Part of a small language model's weights.
Size: 8 heads of 32, MLP 1024 ReLU, vocabulary 4096, 8.94M parameters.
Architecture: rotary positions, biases, tied embeddings, normalized queries and keys.
Training: a variant of Muon for these matrices, 6540 steps.
Each number is 128 + 32 x the weight over its row's rms, rounded and kept within 0 to 255. Layers, rows and columns count from 0. The size above them is the row's rms in percent of the matrix's.

# layer 4 MLP down, 256x1024, rms 0.118, rows 0-48, columns 512-575
size [101 101 104 102 105 108 100  98 101 100 101  99 102  98 103 100 101 134  99  99 100 100 100 101 100 101  98  99  98  98  99 102 101  99  99  99 104 100  96 101 101 100  99 100  97  97 100  99  95]
[[122 182 145 115 173 114 114 177 120  99 114 145 127  23 138 131 169  79 111 118 158 136  80 133 101 150 141 143  90 160 129  35 161 176 128  63  70  98 101 139 115  91 154 175  75 126 101 114 161 179 137 123 110 148 111 146  97 126  99 198 144  80 135 129]
 [101 142 121 177  93 165  94 153  90  96  90 155 155  88 101 124 127 124 201  90 116 114 119  92  95 131 103 124  78 130 104  98 127  82  90 175 144  98 118 129  96 190 115 123 136 140 109 128 163 122 153  93 106  74 128 142 154  89 160 161 177 199  86 106]
 [ 99 148 199 124  92  80  86 172 125  76 139  87 110  74 135  79 152  64 160 101 119 101 132  86 148 106 158  94  94 115 157 107 104 137 144 171  86 162 114 152 150 142 124  86 134 125 113 155 108 169 117 128 220  16 147 136  84 110 118 209 178 178  84 102]
 [157 149  98 120 146 104  98 111  34 131 159 160 124 130 131  92 220  96 120 114 142 100 115 164 108 103  98 105 154 136 185 158  83 166 114 143 133  96 162  76 100 134 131 156 106 177 146 111 155 128 145 104  57  81 172 125  93 163 137 166 122 114 146 119]
 [136 146 161 136 120 124 121 149 150  69 143 130 115 105 104 172  96 113 200  92 114 185  88 155 128 162 205 146 127 113 163  99 223  83 153 144 169 103 110 183 110 157  60 131 136 139 110 114 139 171 134 153 128 151  99 150 148 158 132 152  84 133 119 148]
 [132 115 114 141 171 104 141  77 147 155 136 113  88 127 115 171 130 160 153 101 142 134 122 142 115 165  91  95 158 146 141 131  51  98 178  69 149  87 201 118 152 136  90  95 150 141 104 121 144 118 190 131  99  99  96 126  73 140 120 158 133 119  95  81]
 [ 85 143 106 126 145 125 107  57 132  85 122 113 139 103 143 103  80 103 176 107 117 133 123 188  91 123 100 105 145  85 130  79 127 147 142 120 158 125  90 139 112 147 139 107 118 158  67 108 109 137 111 151 143 132 144 122 129  93 100 102 204 160 129 116]
 [148 140 113 197  93 133 141 127 134 104 166  94 142 106 151 150  88  95 175 100 134 140 142 135 151 124 227 146  96 137 179 148 137 134 137 128 117 111  85 172 130 135 111 153 101 110 189 110  84 109 136  98 102  83 159 150 143 110 138  79 125 188 179 109]
 [155 117 143 143  52 131 112 177 134 141  98 144 140  95  91  84 137  85  99 159 103 142 106  85 153 137 129 154 125 158  98 119  85 131 150 153 147 141 109 156 105 156  57 113 119 134  87  50 131 139 144 111 161 132 156  91 223 151 100 152 106 118 153  78]
 [114 149 121 173 146  85 152 141 164 147  75 188 108 181 127 144 150 140 106 116 120 143  92 166 102 114 131 137 187 170 113  94 120 113 120  96  32 103 162 122 120 130 109 112 128  75 136  85 119 175 137 133 100 153 120  60 166 100 173 179 164 108 127 111]
 [170 130 109 112 131 149  91 163  64 128 105 168 126  61 150 120  86 133  70 103  92 211 129 135 115 146 121 115 152 117 133 124  96 107 124 113 110 161 107 105 132 135 148  83 117 122  97 178 130 128 127 169 121  76  82 145 130 209 121  70 143 139 116 111]
 [112 164 149 109 118 125 116 133 144  68 158 153 120  95  90 112 128 138  84 157 130 115  97 124 141  89 104 177 151 143 138 148 157 148 118 127  71 104 112 173 117 113 151  96 109 125 111 175 140 133 160 128 105 161 144 142 161 150 152 161 202 191 112 133]
 [123 114  83 130 105 111 132 105 123 156  68 132 169 154 182 137  63 136 125  72  98 140 138  80  60  85 117 112 122 114  78 114 156  65  84 175  80 145 135  82 146 121 143 156  99 115 143 156  74 126 108  23  99  91  95 125 114  81 107 125 133 116  70 109]
 [186 156  72  88 104 146 121 135 161 134 126 138 135 114 200  60  95  84 112 100 174 112 105 120 102 119 185 132  83 144 143 161 220 144 139 175 117 122 120 114  97 121 166 145  93 131 166 108 121 171  80 100 124 189 179 145 123 112  82 171 148 155 111 127]
 [190 134 144 107 151 185 122 130 172 123 135  92 127 162 137 119 159 136 124 135 179 143 140 123  94 133 105 134 168 138 155 111  98 129 106 171 140  98 200 122  37 184 133 141 181  83 135 123 208 132 167 124 140 178 105 134 118 157  96 118 149  81 145 120]
 [142 122 107 133 128 125 138 139 158  53 145 105 116  96 150  71 160 120 125  99 137 185 126 109 166 136 141 179 154 127  55 128 125  90  78 182 159 124 121 151 134 124 185 136 180 146  84  64  88 148 175 123 133 126 119 125 142 120 144 158 110 149 149 136]
 [133 143  76 129 102 165 109 176  90  80 149 150 116 152 177 136 146 152 113 129 151 104 142 121 130 143 164 107 110 102 111 118 110 123 159 130 184 120 138 136 124  97  98 145  98 112  89  86  98 126 140 123 165 153 192 112 141 123 182 181 131 149 120 100]
 [109 152 168 150 164 127 156 107 144 134 141 130 162 116 137 152 118 106 146 164 125 111 103 150 133 148 136 168 128 167 168 127 151  33 123 133 125  86 106  31 132 154 115 132 131 103 123  99 116 133  71 178 112 170 138 148 171 130 105 132 127 190 167 156]
 [135 118 119 105 152 121 117 146 160 181 127 105 194 111  86 174  75 107 133 112 135 180 144  69 156  63 101 103 197  64 107 123 106 176 143 125 147 187 167  47 162 183 114 108 120 122 119 186 129 166 135 111 124  98 161 153 111 115 164 144  88 120 118 101]
 [ 87 128 125 150 111 153 173  97  49 196 124 152 116 139 171 167 168  94 106 147 130 133 162 138 161  87 129 169 160 159 147 140  74 125  87  90 166 109 126 123 205 111 186 145 139  93 191  92 129 134 113 134 159 114  98  83 115 141 156 167 149  66 165 133]
 [ 87 134  95 192  94 111 134 144  97 159  94 165 137 153  94 170 133 120 208  73  96 103 134 129 179 122 120 117 211 108  70 106 138 167  55 157 102 142 135 104 180 153  84 163 171  79  79 126 146  97 122 100 124 103  12 125 119 157 149 142 133 113 192 116]
 [100 112 124 173 125  97 198  77 125 135 169 153 103 117 166 138 105  80 141  94 155 141 169 116  99  85 107 148  91  73 142 171 156 141 112  62 178 110 118  88 150 109 146 139 115  28 121 100 109  57 111 111 117 113 123 140 104 106 150  69 196  82 122  43]
 [124 121 131 108  79 124 171 102 168 136 156  81  90 138 131 119 123 175 100 134  99 116  98 170 120 100 140 132 160 142 116 114 166  57 115 119  96  96  91 199  65 184 108 110 153 140 171 151 129 119 131 139  77 111 132  93 146 219 114  63 140 129 140 146]
 [158 125  85 141 110 181  97 129 105  97 147 230 125 128 148 135 127 111 124 113 120 199 116 108 142 149 175 140 134 115 163 113 125 104 141 159 121 125 170 157 134 179  73 147 119 123 110  86 180 190 173 125 157 142 177 160 183 118 122 165 166 170 151 100]
 [174 137 106 143 126 131 107 116 159 170 149 117  75 121 124 149 143 121 172  32 138 112 119 122 130 157 124  41 125 160 168 112 137 191 127 131 145 122  99 126 130 149  83 156 128 101 136  83 122 126 131 176 170 126 120 202 126 138 148 161 144  74 110 104]
 [116 105 172 119 102 129 145 187 149 119 130  99 156 149 124 171 165 150  94 173 100  92 106 158 109 210 117 130 158 140 104 103 139 165 143 119  75  85 141 156 136 139  71 167 164 123 132 111  96 123  93 122 169  96 138 130 163 156 182 156 156 140 132 165]
 [ 96 166  68 115  83 135  96 190 135  89 168  78  91 207 153 157  91 128 184 174 116 141 134 147 157 133 104  71 139 117 123 113 158 126 144 123 144 110 110 136 149 145 120 123 118 105 104  92 171 143 130 147 171 156 148 128 118 141 104 110 139 187 107 134]
 [ 99  85  82 142 123  87 103 135 139 123 132 145 147 153  98  74 140 151  93 189  91 102 132 153  73 123  85 111 122 154 157  90 166  89 169 156 107 130 134 140 136 172 157 155 188 160  95 101 117 175 129 135 169 147  94 160 156 134 169  92 139 162 126 113]
 [144 106 116 133 164 103 117 139 152 111 128 143  95 107 143 175 135  84 161 137 107 100 113 115 133 108 157 121 186 100 168 163 131 113 129 136 126  94 110 149 123  94 114 151 113 161 162 111 146 152 110  92 124 161 168 158 118 128 153 124  81 153  96  29]
 [147 117 129 168  84 119  11  84 183 128 141 151 104  65 135 116 106 163 107 118 132 113 158 122 156 102 108 136 144 106 140 152 148 101  78 141 158 140 101 108  84 116 120 131 148 104 162 170 182 158 129 116 174  94  93 129 108 109 161  77 146 171 121 167]
 [157 108 174 159 118 129 135 124  80 217 148  68 115 130 136 146  70 100 161 117 131 116 164  92 163 153 127 162 162 134  95 132  52 113 106 139  96 180 111  88  80 166 101  89 113 115 117  79 104  75 141 197 151 151 150 151 147 113 113 213 155 120 128 128]
 [147 168 171 127 102 140 146 161 145 129 159 104 100 142  75 127 149 109 191  42 131 129 126 130 178 135 157 107 146 117 174  75 138 121 103 132 119 127 120  46 128 124 151 129 135 158 139 137  73 100 132 155  64 147 124 194  88 135 131 145 111 104 154  77]
 [145 154 181 179 143 108 191 132 119 155 149  69 147 119  71 207 162  77 123 116 131 118 136 139 159 136 134 112 120 147 125  98 144  83 175 149 121 154 190 146  42 170 108 133  97  65 134  82 157  93  84 110 113 134 147 103 142  62 180 123 127 169 151 121]
 [129 118  97 168  74 125  71  65 176 139 172 145 174  95  81 123 130 138 135 133  97 104 150 153  93 131  82 146 144 104 105 101 137 171 125 131  70 167 108 187 118 103 109 158 146  75 130  99 158 118 136 118 146 172  68  99  90 157 101 115 101  80 130 120]
 [160 108 178 136  94 162 110 156 126 110 112 123 113 169  89 148 119 147 122 173 136 127 143 160 104 115 142 169  89 120 119 101 151  66 143  95 113  90 137 167 122 114  85 110 126 150 128 136 127 105 168 118 119 121 127 124 139  89 102  80  70 122  87 157]
 [144 138 135  84  91 125  75  82 145 128  96 141 149 121 101 137 178 137 156 105 106 142 113 124 168 163 111 107 157  91 127 175 170 138 128 108 133 142  69  98  89 185 174  98  86 122 199 100 138  90 146 140  88 166 101  74 139 162  69  85 144 142 167 168]
 [127 173 117 153 156 179  85 138 195 153 146 110 156 103 176 155 126 165  97 186 134 142 157 128 137  83 153 123  90  76 177 112 155  95 182 180 153 102 115 110 121 139  93 137 131  74 151 141 162 169 105 128 166 126 187 138 104 103 110 132  93 174 118 104]
 [146 144 123 107 147 148  37 142  88  93 113 142 146  73  47  97 121 129 136 117 144 213 149 129 119  56 122 190 126 157 136 120  67 111 186 116 102  81 172 165 119  92 129 109 141 106 124 140 125  90 110 155 112 119 112 143 116 140 123 108 114  89  92 135]
 [165 116 100 146 117 173 121 154 118 110 170  98 114 133  70 123 155 116  86 133 182 112 144 125 131 144  87 129 117 166 139  62 209 136 181 116  92 136 133 106 170  92 163 155 122  56 187 129  99 176  95 108 151 190 153 200 188 117 128 156 206 110  96  94]
 [126  92 176 110 163 116 130 172 115 125 175 165 112 159 154  98 168  70  69 188 149 186 138  74 182 167 145 134 161  98 145 147 130  93 148 148 151 121 187 130  90 128 171 132 126 127 156  45 119 104 150  96 133 148 127 106 130 147  75 178 104 161 170 148]
 [148 174 164 123 155 186 147  61 116 155 138 143 121 149 167 138 117 220 161 165 145 107 135 113 128 141  73 118  76 139  90 127 167 108 146 122 199 113  71 108 111 103 111 173 147  88 146 178 124 110 121 156 195 126 114 133  96  73 134  80 185 111 124 128]
 [128 120 108  83 149 110  77 125 178 129 190 159 106 156 118 165 129 133 169 114 119 121 160 201 130 132  78 197 120 190 100 182 108 152 126 142 149 100 128 155 173  95  86 137 114 110 126  74 146 127 127 122  99 117 131 132 136 191 130 133 161  89 135 108]
 [193 116 144 147  94 145  74 135 132 139  82 189  75 161 129 111 113 137 153 164 100  98 146 117 112 150 143  55 119  92 151  92 143  74 132 139 192 104 165 116 115  91  93 171 134 107 116 128 108 132 167 164 171 145 126 150 103 122 138 172 162 134  61 154]
 [142 139 158 100 159 125 107 122 121 108  95 139 101 131 148  80 106 168 147 146  60 110 104 107 168 133 126 116 167 155  95 118 132 105 129 176 102 162 190 153 123  56  82 102  93 131  99 123 131 161 150 106  92 151 110 142 152 123 129 142 106 183 178 145]
 [162 105 160 134 145 150  97  95  95 132 189  50 145  87 125 101  78 173 192 149 107 186 200 120 153 153 170 130 135 156 151 150 162 123 150 113 150 178 206 123 142 137  68 116 116 104  76  73 127 127  91  52  69 101 121 115  78 188 107 138 123 165  63 111]
 [101 126 183 124  84  77 114 180  49 121 175  88 103 142 133 177 120 132 152  77 117 139 106  80 137 110 126 141 104  86 113 122 120  81 161  80 119 104 140 108 117 161 215 147 133 127 154 121 113 164 139 118 182 136 109 172 147 126 148 148 107 151 113 114]
 [177 146 138 140 138 175 153  68 164  35 199  98 188  90 155 123 173 122  97 165 132  94 142 203 144 111 117 142 137 127 121 157 121 142 176 116 156  40  90 147  91 155 147 180  97 110  99 157 119 117 136 155 139  92 163 143 103 110  93  75 116 129 115  77]
 [146 113 165 147 122  74 131 108 130 169 175 145  89 118 113 110 124 130 119 150 100 143 113 134 200 118  76 119 132 103 124 126 134 143 125  99 196 137  92 131 156 154 134  97 122  69 133  94 135 126  65 158 141  99 134 151 125  53 120 113 143 134 130  72]
 [145 142 176 177 140 153 172 175 141 142 118 125 154 125 186 159 126 100  85  86 133  87 113 117  91 193 112 138 125 128 126 144 114 150  99 158  58 151 174 101  72 164 133  92 110 117 130  86 144 137 135 147  92 160 129 149 157 146 130 136  82  66 124 106]]